Weights of a small GPT-style language model, trained from scratch on English Wikipedia: LayerNorm before each block.
Each number is 500 + 50 x the weight over the matrix's rms, rounded and kept within 0 to 999. Layers, rows and columns count from 0. Numbers have three digits each.

# layer 3 MLP down (transposed), 256x64, rms 0.227, rows 98-255, columns 0-31
494528534538439530411490472551640418537520516452540491524473488505528486538498471578507534495465
409469456613536499546585477451561525523413464449537547556593496392526492464474527424561530445564
560425487519565536482463467457473500434537556507513473387560459379495424528558481480485594565459
527614451448463474600474513474484543558535514481457554457492572502581484507441512507472535520404
601564547472465487358515443484523448502488516487589531572533454485533497443532526562569541513502
550484512480504485471491573507538440525493454483491525501541530493495401480564499569490560394432
544514435505509539496470482521460458543524476418518560469411489572509538480561564469468442480523
497602450455519479388411556520559416527437378519570517415380481576546536403536507509450547587523
553604483484464590483545527548465528437456561521441502556489473566514510522448556450602512651463
617448428511533528441461460441529509503432534545539590408472620509445465529535440452531467568520
516549523566391483527528489497506440542471517505515527504560479470386468505484472506505466538458
531554491480480484399501545488493505568541426520520474451491479378524473440519433451556543554504
513502479564547555539518466523411469538497516444500559531561448434481527502512475515434518508606
531478469497495485568496530557505506459487490602524526479384556422497527501500552398603536472431
469465518542461536582593481536515579590465579440414543482482526503517535532531604530581501554504
562448515477463475493618553564499420538518595425465501507560508588451483424600530546554499462514
497516487516493610468411493495458538403495432569499521517422448493542472433464450528600541597494
478545505496495358409482494511566501475429554601476563485521546562525546583489449502552506636493
526472468492539471597540446523593484529462509494532567578398438445579457552430472570511490549467
474547540522482547524489546426567432630570444504559433506515604383469510465495503421677587517455
522500403492560534452435529461452481514456514517496443580418530449453447456460512556482473581463
489537508518509513391436496491522371482480495501523608480472459502511515460499575464579424408370
473496491530460513491466520457469504556453456490547519613482554533535508608530479489515580438467
480504489551507475510523443564492526499563455470429487442575591542558523562527452556526571461533
550437531489495632501623551435606410462547570444525494375453526550604522482558509523472569506510
530568453474653567632409559479537536499562488329552608524550455528581582517467426553494561477380
494445480560461516563570498539502495553545590562518497457565487523526503502490483452453455554483
556483581507572491491453457531531487501531497544474522461516425523554542483473481432558522499588
566502567459424548484454450509555473482503542428484495451491546500630437427504466504481437510541
408481447486461438525490512478435490467458550493515481469552469500486525488475422593540539546564
550537533422494486467520406534579537557589568631501539548484491469455469489576404473506487523529
494441440524527478626480496438501563526542442400446534434442429331502503561592531512504573474542
474474555485436441551521649440438514516479552610537486430481496365534576494567469592496479535596
484501414522561536489458525490545542548434468464586526480467478424570477499536479448528469420479
520449547537514492557474476517527458487512443461485520438364486503453518451432479442540516419463
505462569474479458470368610574538506515584549489502472578491482553527582567452518550536528521471
537424496456520510564533524511604501498536441479463466479579520513477488444488554433547547502517
476468470530386559558563582395602408495478409447446543485373607513572429507530532470491510443578
422568419486444424565599485477468467599452438467470565532508572522458502464524534559563498441545
541469555470478521491490491427527418427562569482507519467468542576427477497616453496411482505496
488451571507474455493504505554561481548541478479513480387429521430462514467504544492526537457390
514482502502482532450500534458555497534558404542441542484405586434501498407497455468440509447462
560470561457451493477485498464504483478448571528434468457535520601381449465549494460444443474546
458465511475499523426443389470526449556566535485557478468388504443444513447453426439462474575461
471494425529509516464527520559491473536486451471531542511306507494458504438461541495563469539436
568517532528509494451607504475530426581552453486566559469383453501432454529459569519552487467531
380492504518508495565575455511526464580542486455455457398500557442486406421505513470487483492498
494445641596451526540500406532472411411484466581506579545481422433483529466445477461451508446552
540465508506572519563539407474525459419496571518426480584559572533481447397500521542453325561454
410449516435509423464542456495532611539533479534530412495561468427520500560585532460527556462577
506558454434517559518505462512432477488500496472549518542432486569413538569417421520403463529539
479487519536481531499536522575489531516489448540400416553381513466546495488482600595455573483496
393477447559496521430477506571450489508485505514514476402646438530499590571457487560480581399543
470537509449572575532543495533446486469480568461532464459562469480462542422520475551639597465467
506517439485432687458464460504366486505442476575419466407581480480506577462483445508483434559588
425561497475453436584421452545439397538497554476515471443539463403427519591367497579603581558503
506630523478541528518523598435453476486592499421479447520553488493464531484495483509487522573476
439429489473558520465456605533462525641516466495488521507630497458528445528481445484515428511510
553490534495463521534495636530439521490411504515560513494563433511484492466634484606511552452412
452505424500420493516541571500479471525451481459418410481410534592491526508522498508524407443463
468495575488466598511516475465465457563547509407492491537524400469528516483513463561537537444416
517459528494535536437476454551480431437504504480541518504529535495519569471564540586487558386449
436484451518508510494540455544496552393500447531448495478646471457498458528467538561459506488523
437483446451462503481492531557501464501423482604558446437558454527563505576451435491473644475538
519527613423547534531472513425520510510548528583562481568445492495496476536572556552463461494460
444575523461491564580447452503501492457574459489553455553482544471546509419471454512452388566416
523487465569489510450484389514445405459519571521589537531577576393449501562458434536469463563460
545602501506479433455454569519511449509426472450474453503501474541557472453489492598490529502480
411474461505542518558547529485479569525515485489494521533582497501478409454581481458507508455463
496435516520522487491414512427525490530514462459482469474470496554440464454465509523410468430442
446539402504450479533556469538475561511522526535608508403615445607490553536523418479443493502590
485465503470554539542529475488495534483498523437547475472528503512502495577503524537425467539544
531575410436522570489525513495420456535555518486525461555529593541466550583457465475453543539519
527392497466592563406463554445506558485506506462577528537546530482458507481407536454469488595513
435413578568590519537500443526540466459506514566459555489500500548533442526506451539470458457458
515477519472498506460466417493522514493469554487481484521589497479544511535509491508455443427471
534442392481447503491431456440519548431527548495464556464506533558518553452529504481418530370516
472468571550524520468518490473472447506499430495419466438476476469435551521549472524470480452458
614436505512567419465348492595474436444522505497473527508577478493463470611578464536551420493481
566543583509448470462574549439402554458477493453538517405418548550527503486560541514442498505426
504505446446497525533525423532471523515534543463457568488479487459483534467432444472432354483468
467501498514492536484519490542460478510490492490497498538485397556479430557454485472542533463431
597485536541577505553441529398481468434516521585576439527606446460455589485476496498493439495505
619503421541546546508499468452502459428458542552415543446440444496566498504465609425612430465424
525502467550581473519479464445505550476582523539568439453444385489420565506495516567476502575533
470517467581420515548583536532555522557532512386544513514424537493552445495489572553524496508496
520524421496551465451437531544636499446495437503481488469562472555492531468539523494493581573410
603458465494472531543555528440448568509453492519402514513335461466474552460527559575574542457546
475558414475553555496589554572508569424473556507418523473372581528569456513543498525494539569413
477594402477494527424464523541462470500567529504534480398432504642487542505506446438426498377500
556426517505392580572542411500556445547433431544542548538629511516581518466368467495555518487542
480402415484454497638505509481456655400459445527589474508427467471553520529510553474488459509457
509520488449475579536589517454461517427464490417495442523539548525567480390452576548446530468530
397463460444498459464515511470475511564353437523499523440522444519483467500515516517483436463554
490552536568497483467399419498498476495573459449497548551552514475463467526432525460579470434481
432415428445521573350516502518496552422490484419465468482497468478542437582516466469556560504572
475517464482430508445437461476409450499480407523536549481425438486515457511504413516524516538466
593474497472481473519466433562501569543496472493564504509433508527554541543449444474484510461489
463463532593504533589455500425495462454521414461446511501453442417540477503500516557501496487549
450606573443511532525493492534500423539456424545507456492584631529406308538432477439329422488465
543512561478392535496440505541464478527482481471494542568427494432523528520513516467511470568406
445482543460511621492622524514660595494502460510551488534559490475481507552506568432441550491461
514587547542556381508467508464479476510560367440489479484446494518486575568384610562458431510494
451580555450472369468604524475534477578491553423469525525418495476512498440626477533454571469466
470432453519486538560475453517536582494539502579555482498546500540536578552487551431486475476512
592489475505500431555559509527576531464477538522464515475468540507558440464434506517546536576427
463492450428585538544445510547462458458510581466505495505477474435470502499481448437507501600515
460574515426470481521500506531481438476366538506535475442386514511575502502474455514573494437477
534546600415505488477483520496470425552514537485455532516456530459474516490536577444494534440592
501429531483469556524504560481561464510493476497554500482591520519505373486562494520466575490447
425447506457496475446447548485448508424451465524488547389481525483485500434557508415496482482505
526462563477511481558602500421546566492539572456439518617395464526554534449557425561494489422411
512538479484573545529477566476558460565545620464422454508584528471567459469474474496462459430459
483449493527488403499522577519473514458523526544565537493555510468494530542525437372526530517425
480552429574581454491479514371442533595431446447490551531363469403566532622483574407409462527462
544622509511466618399508405481527506509518491487455458508508490506369479512590600518464406571527
415430490524454502492480510498614520507405525478510527438461523510491575566512485583587516488567
509520487546528521491458546456519477490474491469516464480551472539498493497585477533467524551585
461430411482485571512519469462468591602501486316469482477447462540463533552481430312609586500488
489463495574462452549488451507434413532423481454404512504382531476546473540431522546478578500463
500459433526482569514443411412413519528426568558468495580463481487444525466435432523497402543581
608515509535541469490471489478533408534502537613486577496506507479485490417552374477533482512436
451467512437503508578533569480484471505431459393513535437446386513563542532485544453485570503543
547455463534439458537468485429511575471491553469536506423551534482486477493511531497511467631509
529464461512515504505522551536445487483476524509482514550600498541560471515622506491531519509523
486610525441500521480549501505503476541552549503477504431422541498536470427495488408570510512506
454476436525457512514499549488518454538515527498510511499399538536493591523532478575466552414512
448563551554427461532508446497470554488505503587480485465447553511554497500474578498616580469489
444436492470521438394486460448440507505536547417537475395574536509495515443486499398449535423469
509484501546487441519478538489522528426506509508472537534496508554518383454426482482543505499445
542511419513521545433533521409462503499545506480459564346516491544479578529439492432477539464549
495493504536530468461474493574508444511534518466456489534557490582461449521528483570485594489554
531495496559447445430394447489564479453573521510509515482442508484542481482517486474459510499436
473472487513501462490441431519565524478442516411489471525494437481495654436508493520485493517490
480544605458525563464472494601483445531547553503484474496540586500508514580513466451479543517444
591461518529522484450493491441558444453492539554462487489456547568510498526463574529484443565417
477465462473507500478441518499547421521444590498434555556510469492462479523410538468480566523531
543569488429476527511540563483507447457475470427526487501531526502485400553506534506531489632540
477564476569520434504514454494534477505479610428482485483473446419533440476461464473523519639492
556522610478448496535369528602584523511460607546511523579439544613556595361429538514460470566472
530503544522554439546538550532427403512500570533522589476437345396521471403538544572464481467558
497490461483476529507533540487416526484550501489480486530531383488458488517536509518507506465518
388528548493486524531568560482440460521467486484472492511452514518613543494512569516541498492483
497446449410540606470588442499524573520544464423553558526556489512498579431552560430582572404513
471566509487390439447447512524570487460478556394551437557532483594564524522488508590478517563467
516438587401468532574510479480546573503507482504462529522534530474523484563474448466480441525545
659529525549386458500584473434466510468493552592452474562477511505457482417491490539520587508380
527387576536521603423520511488547464580514444469480558573496552503418498500625466512504492485493
540541559519513510508569538510572432532549486521504485514526428467494435525507420508469510573603
445506610537546552486520507509474440540556507528513449568472394485478472499364561440579466480504
592509428470533469502470512450564472470553479604403465431442513491432588488484491437608489555486
520483481567489462552424500510499467538476561415482520536458526483510514501541571456560480528451
550472496511537391571460533483572503569564531444510514437444503502483564529468536429455512513556
460486511483441442439459515531508494475500493403428523513510514457442453515528552517518510537491
534504509560509490477562512551414431470545435515521455466560469474432528489522533439499442538577
470511458478516486588453510493492546471464532506520456480638481493443478548456523522543483480488
472521549501534411432489432533410509485449425421497462519509435450492476546543525530508533512484
578494459457551437474461462437480509445529537560476472512486502530492451466517555553515552534517
# layer 3 MLP up, 256x64, rms 0.244, rows 99-255, columns 0-31
567505542427528447446526619483454544450549481576500424543499559499418479544474484458498459536548
494540481428469469447471460474463523489388450498586548506617489470568550553518535533547524435451
497629493442567513426564510462530520544439425558491520404491559490553545468528416492476520387522
529513505482496608430459502461518526420461522483462486540474502497516514452453563577413507514535
512405431521532469502590438447511587432511567538512448598394494566443559405492515484529435499456
499444465513558501509548490472535542519549534564509529565572575446496491520487489530503570403465
480543498419416513529570591529447579537531475471537523567602503482475442530447487581499478505611
433475516584424479474367526499554590481537448522491551586492539511501508595524489564449421509569
554583494523456540409481560522480563514487431538547533515521496525475459489505475561457359434446
549441535439495490513626464491515495533524484558539447499459467415477530532516506493484474518522
409434516485578505449406483592480410538438545477527530501479457536528522424485459456415462401527
517446549487466524420572430505565436507528417507430511471407447483413490479528479543463483435496
497539605505521506401457508525591483597470435588484494517583560570513565505528530559458547481688
549485484507494568455484470425473597607558522610541563518513520491516497515558485550496433523418
532525471603505459570477560424552427485525619508460532474429457570469482449493516484470529528484
486564487501555503578528525525524533513545426453539508434523546587484556476599424556473594435438
509552597559471470512517500494428594528571528473532570479445555573522418563456454466561482524524
483427481498577432451512568480522507476515478531459529496490534501535425575498528428484522533562
495490444483491411507413548459458520542456536458563498566510508568530440551557505448462525493555
464505435487551469425494452550543493493549517509466497484521503546494558574455473528385471538462
538536477399427563451467528541410473594444483505481476429544412430430475547496445596439526557542
512465529519489523455383484524463539511515441536507453572584501402496458449509514502512530463540
460466470551483493442445483452471515540495541566631445556378460480457529496491543500487443513471
412490424467394506455520443422560390441446435517498487387494452549489462463521474500507528421459
502538547505511579537392547534466504545453525444541531537538379548345567500437411544456553457567
499393501522515514477525407512529458594528482475498558449516458590431412548487480513570441448545
501488535350566404484511511540556421476446480503509490392518456421459458475528496603487519518589
531623493573464463500540514487497576503546467481498464501592548525502550537455555490414555485539
510577505445434517486468477474451545413519477506554449565485529594436436518433526529520592569499
418442477497397501466470422445472466473506522646422509464508349555384401520546513496447421447450
520482548501518509458536443480461628502546526478480490484551504514467455608546516479504530460624
483439587411436472474382518487433505529409516519564633559550443521492449526514571478433455480545
444493534455553554480585610463564526396458570508552451445514479520591522464454485460495414543555
454526594544411508476518447540535498389489509510464464534559424535432446523540526613518416565525
512479507443506503447500439390498432538381505544425522442563473481434459449464460558479347534521
483567587448530528414579549451488557531542509480528496543427496491497488509532519496459499486507
552540579435548480407508476415600612450644501443536517523500407465473492460476527544521432517526
486687600469466443505504497602446531504462496496452490462535567495485478442539481503377467485498
490501527550491570535573428496475508501535416499451509525434556560462533482553542500531526447533
567533482455528525500469440452475563470511498527501519496518495473443545527525532491426636468541
610469439470567548515550471502517474461430474536487458417570491520468517566381519506483509538593
418582551556518483494455512494514543471397462474528485441547490497526543426443470427546483506625
464519486544565515513475522548440476374510477470452541440496449451392467390551424532492539529464
484461553573553420512498517503461470538540481496553476501521479519544504584527453419491593455560
433531528415505480563541499427467562529601428452472430558509518511518547482471510459597506432458
477435485449505494418459477426548476469447539542487467485540443497433446503513552468487521558553
480381572512415526503496528522507479527468473553464475553448458502440447469533517487430443533598
521519551537543570503447391456529401480456488451513534592521558498411468543527536472456500474532
518556506484515467502535504505494581547477460455423552482470428524481479516449491437505463558545
454476425438523497437549440492536536516440485460492404531526433421477491479522431452479520464495
458438520554498484542525529554499431490564505433550491472574390509457418423477451516437461639535
588455505488396412404456349449599553517542526575513521556497545457408557443400442523391552497422
589446418491484458521489555498512543517569455504486545534476520575418476575557417470448443510576
514535587414486569503565560466565433589498463467460472509485516440470477591429492424460462521539
495440531496605553526480568427588489569510462515548529548477540483507575463525429451528530505483
506493479480468486516508560441557477527415422504515434456491405447507457503534471491449477460501
366544539484496524461477527488483495570429521438446492488530465408495470455455542410462497455496
506471474447470495425450442503523490448427472516485476474509538534429504574549437385540482519484
517512427439475526430441594587458516557567371495500515473519473502481441599488490546544579547513
547485506527421456427534533469531536506507496450503495516574549466520390534488477488557570489521
556541503505429516454466406461435484593529487531505543414476544615480416524585391507464526426524
538497438486569530465531532477518466528568519569633503548506512420488615511497413494465432524495
399563520490461538500470550628563587390511452453530470475449510563498455490484560504463459451468
512508456505477551493492497543530527456487449587481496446517523476415550516437409504464569471529
424560538384475442594553555498498529507537499602490478553562501548458467557557642469515441527489
539488448472450537534452498473604605494504512514458566535545485548463477488457648506498525458577
413496504472471429460541494520526604444595555442511476540497520431420522545569541463522470499454
493483508487463497494479587489531497476565446508500483520494485541498567417419505480476520505521
474487463464536473537470415447492448451487489548531523542477456448552510654522470486540490578491
503528437554533475490483536488556602586573527544544431569638447504450458520597483425561505613500
515422540390462449492425584551437566496449517379475453493535405491433525422473524475448469467512
509588498542492454612486507502522465560500498433488551416565464481487463456478425504488514438497
459564415549529520450428567415514590450545510508469570459551495482489571472625487602406451487470
523549493449438486481549522499437498513580469439567483476456532496505563422492582469535585543548
573415487532488524399511481356475498541449421564501534452426546509509459492536480539438531528527
539420448538573531499498486498515535501482473455574504534499504519462554546465458499494584509570
520592569495558533504535456398450625434534454473480424534418442478490573559531395500474444443507
477461457476474486404487577516367404470387386575522486494465506485482486497582343502516513513464
535443556443513424530528439498571495493501488500518524404533532563542524558500431567488452422517
513520545479557454494472480532455513502470500500541600435401582509557426457547515566480532521507
531499547516498470512484514533553490443561591558555491458551542494427500478559507437481447513514
460458558504523410540565555452540509391445476489524499380574458525429514574495546629493493498494
558558476496587447575478458502511442496561437453509464442547461434420554508462497436536525465518
474484473498488428467484589471442514552482514432494569543454490592406488498518529408516506506468
473516566450553498481506460473487524469463549500457544482531569517412456483483422495539506498485
543463542469470537504469541442491533464495474495560552498436509421435522452553494488490470519443
514460474443412485396479529452446522524487480359470512474492371571499492430473562453525447534539
500464543522486399430448529611525554504439581462542527563597545526562503529525490525558501582637
423602579508542573477413469604518513512489602548603561445499496603503546537468522526496485544518
419571554475524537485472473422523578472400453556503522406546505497584539484415587566470512510587
428445510552465448480386490535489492490580530508509454480512529553438486552446420504488523522405
569509523534566511493446544485361422508484426494520579550559437423512534526469511584454496606455
547506549364523581511569470359514473515453486493483442449499476483439427411542499464490483469477
451530399354408489497489451488470497482543532484463485431478612560466459463514434517486537457531
452519443434444527531523569461442581429535475392448506514516400533541442574503595547522448481498
563544616499475569551529550454612537498570441587515454492538520398443558496572564485470526524466
525490404441544570482550485518517525486480443608489420506543512436482456531483492456523491480565
443427523476535475563598494415478531490590398536551513503492538534536502459485441553550501484492
437514430591436485479422463488573557501428508478503516457534548473452474519464481545471533473536
451509428505577510476528460504469443473503532465421444507519492576505412518482472510467459474476
459506459544603457492437475528481612455454520462535448482607558463488497497575501489556480483535
415621455522339537481358469512521519480499479529498487420505484519500543472514469467414485516542
572488543539495571562416532492488404498590440464544511474612470542523402473504433505440530571473
485499499584586443490348516471523511579527448443483521542483471427524440510543597453472538603534
459558463583502516446487632396552569482553490595448439494480516400485483572548536559529500496516
542508490604514447497437567494392547468498471432553516509539578508573491530448539565429465513458
508581461506407497623531492534484508479528505495545414445569607528524525491560495527461443464518
475377510502505475435498449505547456510362475409475399523481518467534423586448556577527493545516
426533577463493487512496582487597501496520523514503413484501513471452581474425456564438486549508
409510530588432473484483548436445478402546472541471384377491476502484442429484549479503480499474
508469504580495516487433470480533471508414435449482429540543401554523484583502491417520410673578
521516501411521455401419486530456515458513509526469507496542536510501550468429441419470505496424
479523494497545499482495469517412516510480480447544481563555499559538481504438571459455475411491
460482498460527514488448473506508544495473457460510441464429365501459476453500616407461351559514
504517515425534494496459548517645539491509512503558511482506566526418480422541477440448520438538
462548473578481431446473511516487533473483463404429484495558419554542443626465540495510530450514
497495522589440532458455489529448532477444452524442543542402546478505425495496450477456471460505
506486488559554432520418591616485595469519542514462681487553504585509535575498515559433519452580
542494500535526448527526577560414516461511537527519367568483532482482497541589602427465460593483
465481509598474428517583541445479461435441466549557498442572431568437534477470547480550450534467
445444574441567478516466477514496542498524525509490431624582536531461498533440519414404434474480
559509410547531516388484539526580432506538491500479508510525562537478476488440464547442436532474
442538605593519521495512526509451472410509509476489422434440451541452575407496440546529479510452
539454554506516477402562486434536541480539476568557368519442569398533561496471514525446454520464
413500493522485494538470513535545493456489459506548486565508485464465532589424501581435606469555
500478569496518431491528500541508493544559451450444497529545568475418418405535480551499505476453
474445532595413529475528512403482527399481481526503495488467453531505456442396487415570486549570
447493491471507493487480462544452494534442425459521562481499488441595460503532578428476455493529
555485534437535534560506440458466543479552446542530511477479510521536494515591495454516502508577
430472566420593438467569499474500456606464461594476492408499534418522493425517495463488486501494
549507446470524524509554498503475573485459498500552514465502507447532523525528527424553462507459
533560495531523478460565529453506453511515601434558520412503505611453445574516514481487559527537
419519471443546505459439528483501473440493481497581419404506434487455371437434482609480503452566
489526463549343553512604454468471524544489487489437605455549386590563503459544471460472431531550
486530406505541501495455576473593601473558500430550511427467552426536426481555539394498552453556
524452398608567514416527540512489486516477508471471591457448483532485424498519541563492486488563
536552508528533446447442388582539537501561548540478443553519492594545486495472520437422512443490
437561476465510598466464432462554476516512417438565459445572457486569484553419498471464527453483
459560415510492514497465613512451537489491409525403536454535378546365510466472511389469436588531
496630575516514544535428509508450587486489494554509550531610552503454512555458542581541517566511
456514464422553555554540488402472494539492537495591501400474447489465578518478401510477506440481
476518476559465543504505505449385555496572529487494482560450469508439404503388500445473507551491
402546494596546558512432428515522597540645537504457556508499552469527524497538464523520533401575
373544477464515378460442462534507526494494575535525502483541411488389516508510513548453487439430
499520580574522529527558587461474552514479550493523561432494413486484495485479488538484482450455
474521409464543515540451537554424522532454362434428494507517542500415540535491494489508461487479
365478551511475421465517468501483521457560506390524541563529471395467489477473556517474446590460
548452499512474515464485503527451546508521484544468473573613537501565598456517537445462500497436
444503440437451447467427523509465496481448445516521510427524514501460451474478603490452514355540
479541549558567555471544532550588604519549550480533530530507538513480506480545517544534581513542
493452519507450525493474464544421495470530405462628478563427535489431525483514523573497474496544
439432550499490541485566495433460448459488421452467523614537596468443494527457486611478432476446
536560412576520496491462506421495454473534503613574524470463468478514530484451497526411528470473
451490389521486438509586468489621558537528450542534562470450514528521518487464576489435451525546
402517460515368488498512566416436567415506495439503419485389470445569532434466476561468428466432
466559540477478450470462548468483495444473532467545458366530529539402541553557522475505429569576
506512495422518558481482439425486462495524474462508569494439488471452447486521494423537524594544